python train.py --num_hidden_layers=12 --hidden_size=320 --num_attention_heads=5 --num_key_value_heads=1 --head_dim=64 --intermediate_size=832 --vocab_size=8192 --hidden_act="swiglu" --norm="layernorm" --norm_place="pre" --norm_eps=1e-06 --positions="rope" --rope_theta=1790.0 --rope_fraction=1.0 --qk_norm=true --attn_scale=0.125 --bias="none" --tie_word_embeddings=false --parallel_block=false --init="normal" --init_std_qkv=0.0341 --init_std_o=0.00696 --init_std_up=0.0341 --init_std_down=0.00431 --init_out_by_depth=true --optimizer="adamw" --learning_rate=0.00143 --lr_mult_up=0.638 --beta1=0.95 --beta2=0.99 --lr_head=0.00409 --warmup_steps=366 --schedule="cos" --final_lr_fraction=0.0 --batch_tokens=32768 --max_seq_len=384 --doc_mask=true --train_tokens=341100000 --max_steps=10410 --dataset="wikipedia_en"
Each number is 128 + 32 x the weight over its row's rms, rounded and kept within 0 to 255. Layers, rows and columns count from 0. Numbers have three digits each. The size before them is the row's rms in percent of the matrix's.

# layer 4 attention query, 320x320, rms 0.0825, rows 0-55,64-119,128-183,192-247,256-310, columns 280-319
035:184161118094072123136146067138176111108146159101129144096158114128151152093137079096176154139170143158135178124104142130
052:180118058147135169113112134137124157147123114143100124117146152136114151118141139080100126181146103137180077152129109201
065:071154098087128100082143097121103125137123117174162136096090149123102119085176124071095134120143172097088080083089100140
060:127121132155063133162124132078079107098124120174113099190142142127137172095136126146139079176085153060114162102124116164
077:134113112136163117081145142134168204183141121130130097108068173124120113079145110142145138170157125094104080106113133116
049:123129117100094195106125143100120105151113145128108133146147138096087150134053165183153108144052079046092132116173141141
079:113113090134159166076127154109124105162139133123089110103153097087068107134124150095144114109116169089146065144126120162
076:120137121156146158095111156129097111101108158154085122136129144094113098112091197158155117142058083060146130132133105158
096:076133132127108069053116149121109150111120121106128088063136084096141179206065132113070167147179138141155131114127144152
094:161132073102150184064092146097091108137098112087153153102135092120117137118083115074127088147134114079117084137206109128
082:165131132135150170148124113143138160102122139115129164138140117089212118149107119161109106038086101168159080172140128082
083:134131133113159170110106153105149101125111104135153141189208109148151156137128135160124107089105101117170151110102160178
067:083085143131176205038124169106148115147164123125098142117125121124145082149087185182086088107091129087149116105133125121
077:120154115191168136126074176082139091131091141179114165123152093139162115142141136121185140109049147096123185180068127153
082:165092091169136121158142133122153102144127128136157139138137166159099138131134139146134148118146127117184172148059110173
082:091114106164116044188143121100108154123144196146142132172051144125114127110150107146113151113186119171085152101154143124
096:170132169138171131118163136114140124145101147113092114084134138130083076160094148157111132144102101108146079138150183137
069:184178124161122104169137119107122142165070097098118139121078146147125133122165128107138123158135127109131145186133089136
093:154116117102126148126120121130155088100133119114146118216161130140188161127104164151155102140114120130163193103136121143
102:109087110140087053112130109148119154144159176125150155157114133089142152097118116150118133102172127126105186123105075162
110:147122114064122144156123134137083114175055087170086131081147098121133107090157112100206091158157111101078145101129153125
112:147167139152104158156135104196055085066178168137095145169180222139134124163117126172100160095131176077137150118053096101
086:155112094120153108166116112184146134121114109082186111134121096116136177079157100095154132164159131157115116141105135138
096:129099142127104122143177129146112112185120100157129082149112162082101067086164139099156097115163115159099067079175064110
092:081121175084130122100157141092148133154183123116131147132146086167124106078115105094136144086111091193093120165147137206
087:102140120103090139123108145083086100167083154191087109100095145097121070141112168123096066114142121121163109108144172145
108:104060071114109107165185129117143180218087138085128109097084116121115066072153116097129111135164091107111104147116102137
092:143136146159135127113099047156147135136143084146100174182207086119134131062141090084114131161125097071071108067149127058
083:113148154107108045110136126116099104105163138166081074192129173083137132077118102157098077126135103164103129095147153140
096:146071087150114164112104166113181101124114181138111078147134129151065178153072091219115161135074153172137190098119091138
082:148184171127144167114122127131115120119065128130086139164073082107124168143092168099172135221134112169098124130123122142
103:149102105189165076132081069152165106066142111123151158181123124127117217160143136136129199166115164142138158117079118108
094:156101075105191175135063111123150120075070111104134138115098116157168175141132142192145152146103135185145071119142125148
093:096163146090127109127138105152182143146141139098134145108139089155134107064188155023123156160149094144102109157098160124
137:084146158096054150082150140117056079143125125117121117093132188120165082124115159095155058087126104143162103121150141117
103:150124152117112133119099129116114075060108141168131172179096174121146163167065128179132127107086116146135176103156133138
096:098098108140144186157078123114147128088126100120090191194200132113101138107080103131165159104094097132139081111129098133
091:091143172072081163096136140126140150123173140134119072163105121148099161125119153118158114098099130178126122164127193109
093:192157075135127144150110119134140123114123143093188099108092084097096205203085125167122167070094126076083135126142120139
105:086131143109112162122135163107064111153177123119158172071192131183140072074095119111149107101151134130171061179103111081
106:185112104129127161134070111156140094071088161095132176161126185095140199196062125195131162135057155147192126154130108124
119:083139185089110125094170103125092177181109101159091095120146078146166097100152128067173117178183134128080055123083180083
097:155097072142189102144108135122167140099166150152157136095176126125104110144127166197093149115152168160160211113118104099
087:151119090164164148175094156126142102093155149191134097106079121058096169192091083184160167116131097070102141133085094144
111:058177134086157131097171101153193121140135113152092144098111093097168043103180136079138124098141125111089060114046186119
097:169158059154205137182198078138091091131120104076139135092185153113110147175178124115147115111170141110115128153110085059
180:131147178077143115119188149152114151184083123110111133124128127098133062053177104076159094131185121119046062144118191138
112:088083129161109107086108105112128165153207116122079194153138131156110120125068141120048155118089122153229150090140103196
122:103191145116083153097112151151139151113115117153083108144072098116188092065147116129156096114151121117058086141171141049
124:115149174102108113120177146122116130142135136143117106137200129109145100118171119073156107091222128156074124103145183135
110:147126135182101167132105144165137087110137131120124084160102128158122202137088127191127169166136154112172147079129075141
109:160148131186182138161165125158181138173091087097179213138143116114120181129117089083050195120098072071123112120156131114
108:125140126095087106083089176150132153088111155143146179110110151096142112143139117149105108042119095094091110134132165098
122:145103098158187148150117065125126126112120146099130137142084124101068199203092143167074161148089105131167176150127116140
110:132111158103124057135159138095127152161133151136139150104129114103137104104125151084101171142156124155101123136103183152
124:105124142106075172085135159163130181089193085163148170109096114138154118096109171129126113124065112110122090108099111089
064:104180180077185091174170154093093183178108116136126152134165155081149091120184113072137102138185152098061123105088175157
075:108169128101178108120150142121149196114128173103176122155126138109180129172131113123130100146148134124113064091139095122
076:092149198111138107140134110142123148136080168147077134140176155143095067102182104050142124142183146142097115161113132160
110:125068157131172093154057099092105106062139190123175139129068216083135136167099182232086152126110125139141111099182102178
073:122179171115140119147105124139105155129117171163118112125104187093135125146075103138113137114161159148085138087127122132
097:098077087178120149114052125111114089069129160140129121140086118152109152194091161189110128135092104158201134100208114154
096:100129154144147115148061148117131158080107170130125148132119201132136129160096143170125086055141153144124083102176113126
088:115114130139103115120087149074126113089147143128133080115129133126136141158096112170092087121135138144197172137158124103
103:131141144130160105115135138119094142127095125118104199165126117133163140153162137080147090100108151126110061114137131173
099:147163200116123078113112169073075134087128145118140106112146177130142109147074127140106035104164109164148172137179116140
089:121109164182113138108072122085119108123130185137135146086128149164148172130128117142079129137142145117119138129168083131
101:124111114184156096178072078149121135049158152089171101121113157133121141159160082203116166092095125075124082152116120130
095:142105128161109145119076166114099093137107159126114127135136137133103102172089128124148137128121141153204103088240116107
088:153112093135100167119162143148142065114115118110121119141154063160096083093192123123138071165143120133099094168115182107
092:143079103117100195163130124119201118095083096116113137146096088171071086129149177129157121142095107143140102172120145123
097:119158081061115125143205109103182147168149120114146181144106116075143107092166128111148115151130086090086119156113139152
090:127092103149112200124077132112143104145077164144102171083126112173132146130169181150128115187121085160156141120116128126
101:140156114107146128118176158146148152142143084104113131141116081119157088126160146108145095139145110092103098124068179119
103:145088122086102124120159096133130143111153150114170116134072093139096085087161063095143197131098092130107111168150189169
098:133131116114123096121172146150124114146130154119116142158152076100191097111157102158194081173123142133066150126121097161
093:129116165128113081140168195078121110135132150131134108127185159174185126137114134105100087126155083174181124085160163150
097:204095067113124103163142090172079156082183096105144139085132114052090125224187090116116135105088112083139093133098115147
095:165139138121153123136178070198136140098130088117127147103115101145114141118159073096156164158145148085070075158068134113
099:117128139166160132156116115121136091152071147149150088099124141129087150190095170137120153135183117106157153092144123069
100:146140143114128100151123079050086141082146150130155110088148182120128126129100093158093116079169081090213166166107120117
091:105117155114106153156112108127093098166116149146142119146128128108093043128144120155140093173161157105119135147165075109
092:062141184084133140129128139124128141119127210103081132124140132164192087056123120109090052153168124077137136122139079132
097:134121096127105097143165179096092116132116171131158059127185156110114045115128062143095148091111135111137156106196110111
100:123099097132070120126079141165182103100156157108123143094130065141076148144076138052149119115160127156175110101195129067
086:091062072135082167106073139132197147140134139144105203160136132148132158114147205212109132158108129105127165100123114123
088:124109133086126115128159146073178169169123117126112122154154109035138122095159103106121082144081160102100156120130170088
097:221148133131170126123145090158148140138141099088128151103148062075098107138077077053140226192140117110135061083107165073
092:200127100127129146134131058196101134120106091098139100142138114168171151128138143144134158143087137162149084172139171117
099:141156181079132083150202124127104109092091155124120142086115078106143140123148101125142097106156147119090184167076172120
109:104156145163151127063180152115098111168125216104102082093152132119157100136125169061139139121172151193153082112136155152
101:087099158096100097118091079159116183039139065118129101110115137099128147156100140156123151110078073129161134144097165129
103:107102087181127182182077091185099200113159114122180110140162074116148095104124133138159161119174125093117063165120067067
095:130164135140114161118154085157093161123162104152108165135104119144085104170048163120158174129117107126133071159138144182
095:159109126120132142154065134152115126147112104149160140138109153118092134188080136156117200114133111089176141131105096132
096:140142136130094159106140087165109116146116080157116140120117183146147138162108170162107172073067116123152111192103089150
104:121136066097104116112131069194136197092126070119135130133129071144137133098109105130115231108106106082105068122100080078
102:186159107146164162111191072180062134098088112179101137146117125123129120154124109119123174184135109148124131105198173107
095:205131067115153107141084093116166125129124091168138128137098119107128193159152120191130167141062131081125168086061106164
107:133106122142126149210113126107100105139095154119192115092138200096080131175070095175080209081103133104157104169120106178
097:114148079123162161130195171111129072109103161110078111170177102147119145102163145052115101086174153155128098119149151156
097:120168138117144128145141158096152050157094139132117177095132129081133151129127118140143126083145173109126184135174152114
129:193088112130138095109128106166155173105133112140126150149074157097163216130118102219105179129091134091119204106097099109
103:109127109195155187145106115186116137126114110085126109077100096142115115133142146122120184151112119142123116081173122101
139:087161113076106108088150130108098124104137108126132077134133107160150060088157113136113087131104120166180120114143141128
095:164075135164126094110083132148121107102154148061184116135165060136137155136132110108107107168146143108115062089126148097
107:113188061137135118147161131129144128089209126119095180086094099135100131129157171151091107051131073127096114154158151151
153:103167158077107154130131141160079125155122128115134102128168094143129052084125139045174087188162124158157075124116161106
103:156074128110199042140111085131160135098179156130110135191109136163188182112137113189089123118043144139127148092169121166
106:080149115154179130168082123119190155152175156128107151096134106083109095166145128162087148046157139042100139129124119145
104:069090137162113184114127150114123096126096166142086154097122115155120147174171108061165148128138117147097136135091107171
128:159107100134182096165141094162146111109122141163130147144090128099140134145151094197073204067082158098112188107086071152
032:147104185140135210181143110136099111143138150158113126126168122151110087130096098089142134099177083133126106119143108119
050:078141101163103106106146118134154094137135134117104126133109087175153092133141113129140124100141145151101140089143110132
066:122122151132131131186126140169152168097116129139135150147138166095114148142169097165134095152116060123061080123109094069
059:080081089103112090049145114144082130135150126163100075140082100155127095082133121154111069146131150118107128080045088175
082:088139158161134144150049153132152181105143155148109128186140108177138168139153117166107180105138132123140153133102056113
060:136128118168123093048093148128143145123103108184108115150078077172170149107114198189115154152050168120164185171134102172
075:083061098132129109119068167110104123123150168145144122172060121151104152168108146165099125142108151092173134139168072139
081:149125104099129103069162167090110060129091117107117148095111090111149114100165185130103100118045192098231146136105086186
096:089123174178128129120044149149103132077147162173093127160091167113108138150064158179113142150125122131144133088178079140
092:150094086147148139112075120091074089144145155115112134103102101105128104162112119138062136113041148101151110184140102150
091:122124142201146167143060154050168158150143123160105139216131127115157182164098120207124162125089060095079129163154084158
087:102111116124119112145152110074115111193068110146132087149136108154198111095198109147131123183094141146182140121101189126
069:081096125130153106086078153127102129094130163126123142102079162147104146162129177198099098174085181117180125075157085186
113:142137152112126121098192143110140137147157088128136142123119141117109060082164122067156083153126148135104108176078217102
113:147104142093139105108198119174140134154084127085122148128154119157140030062173123020155118167155111130114124128089199119
072:150141138094153140133149144112197097087117144148138125085092157175097157149091100139133166085182122181165130141147153151
091:114100149118124136147102180123155123124098187080112127115061203130060171115106146192099116143084122171190165094140138230
073:160156173142058123072143132146183104081181100137099118124094096193142137114179155119127120107109160173147169191136181102
106:169112149086144107106153140138136124148137165148076144145153099131171061121147151020145142112168140135118115115120188089
090:115062129107098110141154103139067112102093108179165151100111165111102140135143071165179073111149128206121212111152139121
110:092090146121059145200210159065124133176131148115090117129173103119163065068183095087115095168144103137108118127087168159
119:082157125111091133149167124188079116160090113164130132104138111124151083101189136102190107108159149179173098119160125126
088:199135134153129128135168063173136125117143105107152098144115119131153113141136107110190125129149080136078119158131173059
103:189091143148139114164164108114111109129159143181113128157126136117080117132131113137114170107141109100100136134092084089
127:120044109190119075110066064052129117108167164174139115145070098171116143156070134188061194115100135078159197163140113143
100:098113118122141138134137115096091107122144102145125137131080208065128120161088107182159100118106157069115146093107034149
099:119078165134123157147152143101126171141085167139111096117130148182130113101130097088114123138152100096066116154095125141
105:138092072142140096147124065102116121135120085135155126141121114154156097119110122147137162135076103083089109134062158140
107:120104132120135104144139146097095117130090140133099124115110123126098114119140142085098096130201145173119167075181090098
096:141115123123143148111109200101153115150063141118154149091114184108063188149161130194106113075150071165137157092164099137
122:086111103113101177089128128178139171174088126123103109127177092085167099103157145094124119137098173184136113151159160151
100:100178104102125097115189072158147143154104134173134154128149105149182101139140124064170116145149127152147128131165187083
122:138149123101117162113128099157120150125103092109142146138156119158208128099156156101110118149089085178205084155143195085
101:174081167134124119155169060129147103074145153106090153070083107075102153135169123097125113082154144140067160160083168117
100:120148119157170140144171101126147104120147124105091162134214149113147105138067126118126139125115163152159104108114025114
105:100104111102137151108158085126088125096060126136111106123164087153176097112118172113093097152138141192145096115104117135
107:113128105122146152105053108154148186143167126100183119178159095113190116121149131167117119162083116081118109172132158135
091:145165136117104170060109101149103127083140125128112131114129100153127129124096162150121166187108184170116111193179101142
117:163116100163152150187080123160147124112175146101199106126080129106116171191098123182126180091102124095136136121143102128
093:148143156144097165097123110108099096101167086164165136125158130151142109152133097191122199087004155144176113161131082095
114:152164106086126166048145126177160207121095110107154166170122126189195114149130122133182126114061105148179107165183098078
109:120131141161148124104108096117066138101139137170134131118104099159128100150068110185155232196119163099155103134171121115
122:193097104138114124073100138111123096118140138163150149163073143116078162139082135164077151137048125072164237082112101164
139:171082094195171106161090120135135091090151144125163128120114157097092198207069095238089207104074127086124147126085084130
109:084165152118160183097191129194131082078099175108156194117192147098174085136162153134088205112105165133146101125075137114
110:178100070115176130158155149111120098196090104124122166079139106136102153135137123092154048075148151098147179109124105131
127:167099160104115118092059162092121126092103197149116081110094157169130128160116120189133118184095137148209174106147100152
134:141112147169138135060139147130090098141160128133123148102104121172103160158069155196086161130049121184178136121210126115
133:115117094053107141170142087114111152118100109153164074134118131141150063085151139119137103155202139166095080141126108128
110:085117192151116108072154194097122132162177169111082125135179101044127126111142095150111107164199139174075159060171153149
099:068157140146162123102140102166128091142155100130135183104128069177158114127106166135092157135069196124195114177139125102
121:097149127163139088139171066103136157165139091164118145200104092131125105151149057122100126121146129077075171159071123102
097:175136151116139101081129130158101141029122151099114164139097135157173158138127140150159136143087129145182142127114111138
093:143112082132178098127100110171161110160135117108145117137132161169111169125158162177064141071121132114178165109141098090
128:138121159193130113099090114135166104082151133140065188123112163052137189163111136157139180110125135147078169111145090138
121:175117085135136151096111126164112113086067158122161134134134106109154083167112119190099183120084140178123079135135077161
047:094122157114155150133144127115087128143085142099125095136135145139116082107091142089121107142200108155111103082122187091
085:151127124135120152106099146145157112072108138099145131115119141146157138188085086155152150114103100110147126152175103139
076:125138120134169131147089171120115071140134155102177108044163085122094132169113127144077154111124107102147109134090093116
117:171111110131128119145105156149123092090162145117170137120105143102100159147130077192100161092092065127155080160178115127
102:139124117137152164167071165125120105081132148117154128117144128106108171196110093192108204074110092141109163102154078123
058:163139102174104178132119178157157116077139169125130155116106096148137144200117136171138106163034148112162100143171120142
121:154089110177134110136054124141095152086155142109153130121111163119102170183081135191064194105091128140152156126145063140
075:156177153103159124144180117161157130090114132138125205123166130127126118134159164096145106111116119124114085161116187123
093:134094133170093089086091162136069183118118118188143137177085152135137114106028166182135136068139160126151200150173058105
079:159150102160167130138093114172129160099172142106115146102178130159153152180111146116056168143008044150118110158177108140
109:152189136123165184169069177137118100126152169113191118116125142142125171197088102131150163141159088105135110107188090136
081:111132160161184161134075072152111112067119118123152125154154157097071135186136106190067180118089158067135134120112095137
091:149143111173137156179096131160097152111150096119159112139165153097111145201107088164122197098104143096126127185191116136
091:098086154148129103079163088131153180166124123131117125161115134141124079084135183108130059166122226111167090059121208127
103:099090132102110159101178091132180195153105140092099129107114097151163066092168107064105098136182131104114091137134195123
090:147114129132133121096146147080118129167143142157143154172118146132126050098098195114086054136150165153122100107118119149
086:134135142173106141122199164118140087132113173089126175169097145122137143123101119132129094127248110174093133137147121090
121:097096142107144108079151153103119142144132151146095116148133123148142072090139160101129063168107179132139133061125174150
086:113086106170131113098096118159092142154159112158072114121132109146084123163109156151140139146130115095147065109101174138
101:115127110133121186106158157101173162146074114169138153179125079128126086086095154096196079122139145207132117169137137161
080:121153122090203115179135137183071090115152140118116105083127116089094154163190104124100210168103064053133127164105143098
098:176118099099096069099118088175132179100093089173161153113179100132087102137126166136117147133066202120165164090101076176
087:088065143099113151066180092118153097132091129110122105095107117175130080024143140079141106182096141160158108120121171129
086:157117157124136127120137096150069106104151114147222091136104109108105123147121087100100135118143118099092119174072118079
093:141103168165150129142067118104115099152195085134154148105138143120141187116074142145029189139091066080118130172079082109
095:114188138103069120207137095141134128100109087073162135156099175122216179152145085168191166091071122118142102165138108111
095:117124121159132146150150083100113142141127133126103135155133118148182113088126106081163100157123101126138058164194205138
096:119153104129190143158090107179102117113165094067152091044125143107127182136131112132116191103073159049180142135129138101
091:164137077115087073118104149122087118157128138148179166132129107157074130156148113113154099143190127155112159165138092141
097:115133165183087157124147129090120083088091193151129143162072139115093120155084092197145102080158154136126182106143096103
087:067145102103116142115112065189116151125171151169108103108156181149172157089142163163134176126015149123205127144131173114
087:154102085096154139129120121133109115163132118146137128068108138114087065144141198170115112155050166137155103070110140102
080:105108113111128116084141152147174112160103135138135145130102079139121131112176123135117142108087195075181165117074143138
098:069117116057141120103173136104123150126115079107116153113168113139149104100142138023113090117158113105123120131063142126
124:124123123116156107128154115142095182156140098138117063142183110127131116101205099097158114152175139084036121115134191143
088:121092071118132101111120126176136164093153083131130157126208098127147110119147199163073143109096157135176096095124118152
091:131096153120140144159090137178144173103124143084210159157065099131090161184156074134148144129064104076133118122094163123
107:108145140112088125128126204127160157112195103160151210152190148173084118079133163133063140179066141135176180104125147134
087:148126151109179157216062091078154151107171143154179161131132138103096154187045118150066120100121120108172171157106102119
082:134111161128130120119091132126168127116087122113186139132167078145099116124154124115196132135168163125083144130153123182
088:107088107078149132168113114120165137145133169116167148083147135107099109113159096113091086089125168136154179102148152144
108:158068088146135171136126183099140157073164103131177111124084127124121173113099109140074180094099160067166136110161096150
105:177175131120113115212124162130127087124141122053185124132116121116123114117124109129143151096177128132138126127126097109
117:138113101140181138181048137159128147125150131112181102121147128100102154178092080164101192090114163105103148152106087120
097:116162103133155172085164136177136184112139143108104054098122147112158126115151157088131149120139201116141138146106115121
101:100161154088126115137177098132114082193138069096086153130202120096153097139161095072202079140189101119061111156117163096
158:152101081166090148107104150091163102099157162128141135138058145125105181148096128194070157117080126140202184157122095152
115:178089126142143161115126121125111077094134170126146181123064120136094132138094152132123130094093119127180180103158096119
099:109114119110118116150121153127113205139103071161104088123160136123155131082144143164089185137151130090120156104136129155
096:147097149177085170089113141142124107065085160137135151144038141160179101134084166153153139147114150138146126171148104124
103:129097089117146116106084150126125140110150158175131148113111138120080131136080156181101135137154154151145199093157081130
182:162080108170136144159056105088145113110162147141142144177078145103091185183091146207075188121074115112176173138115068147
103:064123170155080092171156095147144160092164138170163118193148103164151111131143136161134191107104136071114187118080146106
098:114101132124157092135081132071073088169163173143124152138163126148111119181124161136086136145075115104115186134111139134
095:065163157145133155149129104082093119077103112126123100152105157164168122115108094125202112127155153158129126167128150088
124:117077094139125107111101148124148121099173134193126122142124115197102157093026170135064154137073132127148199127195114191
203:095160157078111105106216127111108137160126102133086123121168109152166086071177130048173084150183141155095112127096195120
092:116114116135161113155091127142162128082130146127158135118063130111099167169096149199074168080057130100108132136131077114
096:138145172170125126112200148114095103153084129101090128119181102145183133088172191043168102179116159161104099130115141111
070:163112120174138161139131135095105110090077129079186194106072148123114135195094178222115159089135145106091113145152102070
068:074150145137182106145188138170160182155135124133137109136087107155124168126140173141157126126094138129091153143097121078
117:161128081181132151159044151116122120094129176135160143157111127113076188172080136200112159109113130112124172088220097119
095:118136134146167127142134172164156134113140173100161135141118126114140168191111178230154143131066146095089140139101078130
082:127122106134151086168138130112192134096121153110185055092105132095113160147113081197077159113108088070144127137121121135
075:101140163109131105079081158136110095098184132168071196187136128163114116150093151085140099070088156174144139111148114173
077:123186136095148107114146197152157166078133183092177077153091082116135124155099132165134140118147073129128106112169140113
085:159169070163140156175110114151189152114149153126128106162133108148133146122130081159154206121125157102149149102141109103
086:176128110156160211139097079143146118032122124083181217120126164138113172166136115173130185158107153133136123173121079119
088:158098114148136122098056161153104096110114102158153120110116144130093138175036156151148150116118142152182138133200115147
077:178075155079084102129097105128148140145104066145141137131134084075133133129141141152073121183099155151154141218093077111
075:136143144138131118149038065107111071124075173138087175113129114173128100079130143072084158140123121152170127153054136174
074:118151140064102094149174134079189165195141127151110129174125122146096096099125098102149071107177125147072136115152129096
094:162143147163124152159073128090121081084153121115121138115068153119095150157126124170100199104085097134185184116152106196
067:131144159060095108163110079174122132126146122150151114149124099111159079122139168101146081150232112146129107088120148148
071:067120167098103107091162076115105133157094091109176168172135153127186116106123118124091162141142103160103149111137154087
073:106106117111093107158142144108165162185136161179166141137164079075141170118125129113140102098147113106114079098118108186
074:131179114108096108176103138117167111109112153122101114159178123122138164095210116135127161179148119131117120097150159116
090:083153180115175094133086093143117180137148148169132179117124052112125110127151156161088113122092134071114150114088102119
083:125129184124089149115179061143135168132111091142143148152170138162176091129162125083136096133159108109087098152081148132
070:139150198094192100159140085067193105121146062149166150167095157135172198106165131166127179128112096110126104190140098121
083:169146137159135130126149206110087165110124106127145106108131088067087108121150092156118130118162121127047167067198166106
071:123109105160179157190107176134120125101137161113185087099076153121131159143075115195197136122111126084166110153117073132
075:174109141037159173130140086107187129067102122155113122134077126093129111122109103119140139150108074111133128168093153094
078:172144087165113110124125130139068109116073166144157120121111100151170095104104148140084110150139165159102152074190159105
079:050102112150118116117072125166167155103078113191104095123142091119115172147064141108123112130197105156130111110190158084
091:139095138165137124152033149149158080053187145124148151123100144117107164153093131164102161078111106140165122148153088168
076:111138092108120140091107114122099174210124147150154141102070101129141143118146161128164130160096117130077109130112161121
074:143077161081054112077094069074136167164078104163120188137133102161179084123115157081129092167136145184162122128136145125
066:143124109123054155127153142116109109143123075093149210109181102145192125179089195093146108148130119131175109096115143119
085:119122105093119133124209129104144130166155112096141114106133066081123078089196081118141090099187076081089127146075108098
084:109133121135195103117120123095140115128160149156159101097173142101126145100089231173190073141195142107139109109218112140
078:095100112138150128088136130099038147115144120153126179094161083109105053132053164138125089106121108124109125088085144129
069:188099086134106201156092071167097125113098156145112171121106123141165127103115104118170157194136129194166117172132117104
076:125062144169043184089104172121145131144154119111092069120122086153120074169069150105179125092119186117130131150131118173
075:147154140218140111161136135139135099095160154082125084103119162121071173176106123215127151073115157111147125101139147166
072:142187134161090173094144109151147126140172138129065113125097095152160114174132130121150151110091103107161146151096106141
070:118146151131094088119159073119116140162189170139129077144099121175153097108117037082128117090117110072154089106079136139
084:090113099120095127121135106090053145146121172172150100096073135146121076130112138097163129151128118123127179131195176145
081:187107160161108098090125104116109110126113152168139163129069139114075131076105119166083136169058126078104165075110128150
106:153125113143153174126107153130127122098172166099182082114095147096099148188087131207140176115094139084136150156141083162
079:081129116097125188082098105161067074092133219149070102096141099129168092083141184085103139105102156157098089119163119160
069:102146050117143122125187137086140140145080096132150076121142122063085166155174047158131079112174160102166166134156117098
104:108096071144090100092125161123117107143115130112164087055099138115120074125105165112129057132131106091181158094173154133
096:142098162147132144132091077154135122178165115154079193137158136126147133165035126144052185090106096127164121112127130129
082:123201124126136116113130150100131105117140125110128074153133104155142063095110145172120127106087104145118151112151129144
080:123061182096131133105156116151165078120153110161120088115135149162183153204090100066109156118127134148163080116090138186
084:118055109182118135091068049122141108111150129111039131120187091128176090124112153182115143100066149134127137112100145135
128:139204177107153156162078155146132110116112166102115191141099149147124138120146110117115188151182148120127125137079148110
082:157130113126132143130121131141141158073125127174197137147104154162146170136142135092115098087137098161149130181169093148
077:160121100111155140111105108150150152096107122066125163144171075066143121168110113193120147137127173079108155137077114131
084:082126187081159103110074087148131160128149123161146148128119130078106166109166168118111181121090113127136154166086097173
# layer 4 attention key, 64x320, rms 0.0742, rows 0-54, columns 280-319
125:118166167060109115133179140119120144164108108114067095091171100148168063066188104013169073151164114129078117119107183134
155:106151162075101120104198115127138127171110090123087128114173105163171068064214123025156099156166141148093109133099174118
115:091144149100136125140145147133185151134132087100098125132143127177139076107176100027182120158168151166068169101073160148
104:128134171137097102091195180066113112194131102155065133128138092161130115095152119114110085130134152104052183135121119131
123:128142144098120146111170102136150136142093077122093134116163090164183081085191134053146103108175133106055095153089154130
112:129105083180169116153098133123149156117163123162151152161123127111083165178099133187090185092106146126101138137128093119
083:117160112174137133080099156107134094162079149171062127162128054184114178138118158155113112122127143077098167119156074155
116:157101118167138134120080142144156137079158146152152139168091130082100189194084132222132156102093130117107112155140102127
093:096105108128125148152107133113140153161104139128120094147143146144118120145112134121105115096129157068151118108116134084
091:078089157189133114164057143088131138118081120161141181179117138125147150153083149226160127101069148126103076126130061150
083:194157130154154165133074171183086124123125165111125164139123097120114174121118105128168108119156154090121091111108167108
119:139109151183094119117088101104144103112179194124142106136079176039114170139117140180097109116096107126186131118175084152
150:148098103178140151177084123116137126116131113113168173128094120115066171184075109195113178102104135145171133114125087150
095:135129080133092126181138087118074096108131151130180138110099174070084116148081128120094145124106119131210126132121098169
085:145117116132180070082148080174072112123141136118148109130108174116116160135127092121153131122096145124189137148110121117
110:112114147061113148124176105113111100150094129098112097101122142164160038107108119040113081154146148145126122097138162126
111:127130101152222126163085065152135137120098170130127119145109163067110185154112102205080173124088075092160089164167115127
115:057136132083095120117184127114125110146095116110107137142174114205157098050170125037124091137151115173127132103099169118
089:161114124139167116160113097132098034148118139090090126115167175120076116105117137051107086147144155163148115194139119154
095:163097134106119168153174105168158122180116069172070170143168124128144067093116116082129080178135165121112113120121176113
094:081127089137140148113111116160124101128160204168155152145137095085139192098180158174148136139140183175125151136134128078
088:119130104116111120166182108075143134140118086187134115152107166097120128037111143172095107083138121175171118166182137133
157:111128139109096083086184135132118152171127099119072142135159129155178108062197131078147085143165126113113132111107148145
092:086072100208148154079120078164118154127132109113134127147126092099070172133135123183118146121148129119057147086105122153
089:125094107144129143075143172144125152112179101091152172177184124105175119143091161170155129139069135112147166116149094145
093:106134129178074117130083163149148147086079180160153142165082130122139178121176141158114163111131109099136112134129100187
091:134119153137129167098136136103127125133126152087082115114128105146191182136131133088156132102137148184137049081140149143
087:157112133186136116140118169092148160124116146119171114093113155126089150136139140168046128099109136129136123182107107150
106:161098093165166135138077124110053115072129157091193153115083150092080170172084117188097164148137137122151136130165064153
096:083151127116152142203100113159114117131103154167130175095151147076137143166114104116142227106131104109191176114133131115
115:117145159108116107129168134141113150183114144164136132096220110164141071084173131061142111136146133129161119139139137124
082:102116133158125101174175139095027154111109122123162103072173164140070087135189112149120109134133107097120149169111177144
102:114135167092141109124183086130103121161088112145093088105127145114088083127129106137126059121149130126103105107130153170
108:117142147055094131143161088173166149137120095103099146188109171144175102107168123048138059123151130149114096103171180168
084:117127169109109140130149175107113128155162046100126084129077125169135119148202110063123100150118124164061125163091125121
100:198144097116084115141135133151084094122116098169116156176109167166169134091125142192102106147077116132099151138146150185
101:142133100156170151132101141132138075144179206132126041109095163134105129181054134175077136144106088121143142134146124204
090:131184142085171104122105140133161108141153133101097123187139176138120102098115164077089128135115042070095133096069155156
099:147097099210128159129066154170148137131148180117154142164121102076146151144067120168128169123100131111111150131131078095
087:103149139114088084117171109137090148158095108132077087127146089149157117074102140111137123146136176113073088118070146122
085:105114132194125158141113139119117121138097209119182099121118217098082061206094137145093129155154086150129117132123129152
099:132069124158185089186067143098165114103094133146093127154078145116105157214119048156142139128150134136117143108152082105
151:137085078181147119149066121112120119084157156111194144126105153100119187189065143180076164117102129095159128154184105144
078:103107075189107131111138150161152143173105141178111110176163066154196100124114134102103125148162158132047138147087110107
092:149151170096119104137136133065130195159129073112123069138137170189128088070080142096142082142177133182127155161129100158
081:149123128085084123131150133130099140111190135068149162097079159148121112058199110110148159156067106127086092144101165105
096:139102085116155117167113101124187113057130166147164147138103134166131181196053120142119196061094132143171148151173078157
095:123137186152102132150069101083101137066118119186170123093068089120034129111158116119075149136202138129129176117109134146
095:132134171122067113082165148145136114091150107131137134158169137121096176137133141115149056062122103115149119122148135125
085:148143131137124130181102113069186142136113111165105124142082129138079131114088058140128170084170151134150103157146099102
086:127133105075173084172116145118092148077147139153153118179065134104157172159110094129145147121143118158132174091097140118
087:189120188112118153118108170079070097153057148134134113132190044123139102136149118096090130123167135064060085105132150122
082:131100162138111181110176127117131087099140093116129187077142125068133113186117134111143134117109121118200137135103148130
090:101154159086092130095174120135065128123173129146140124169122124157141121122147134048135142138127138164134138100023128152
085:148186149142188124160134161147093184110085131153123150096159039128223088114167142094102077160116092146140126157121134131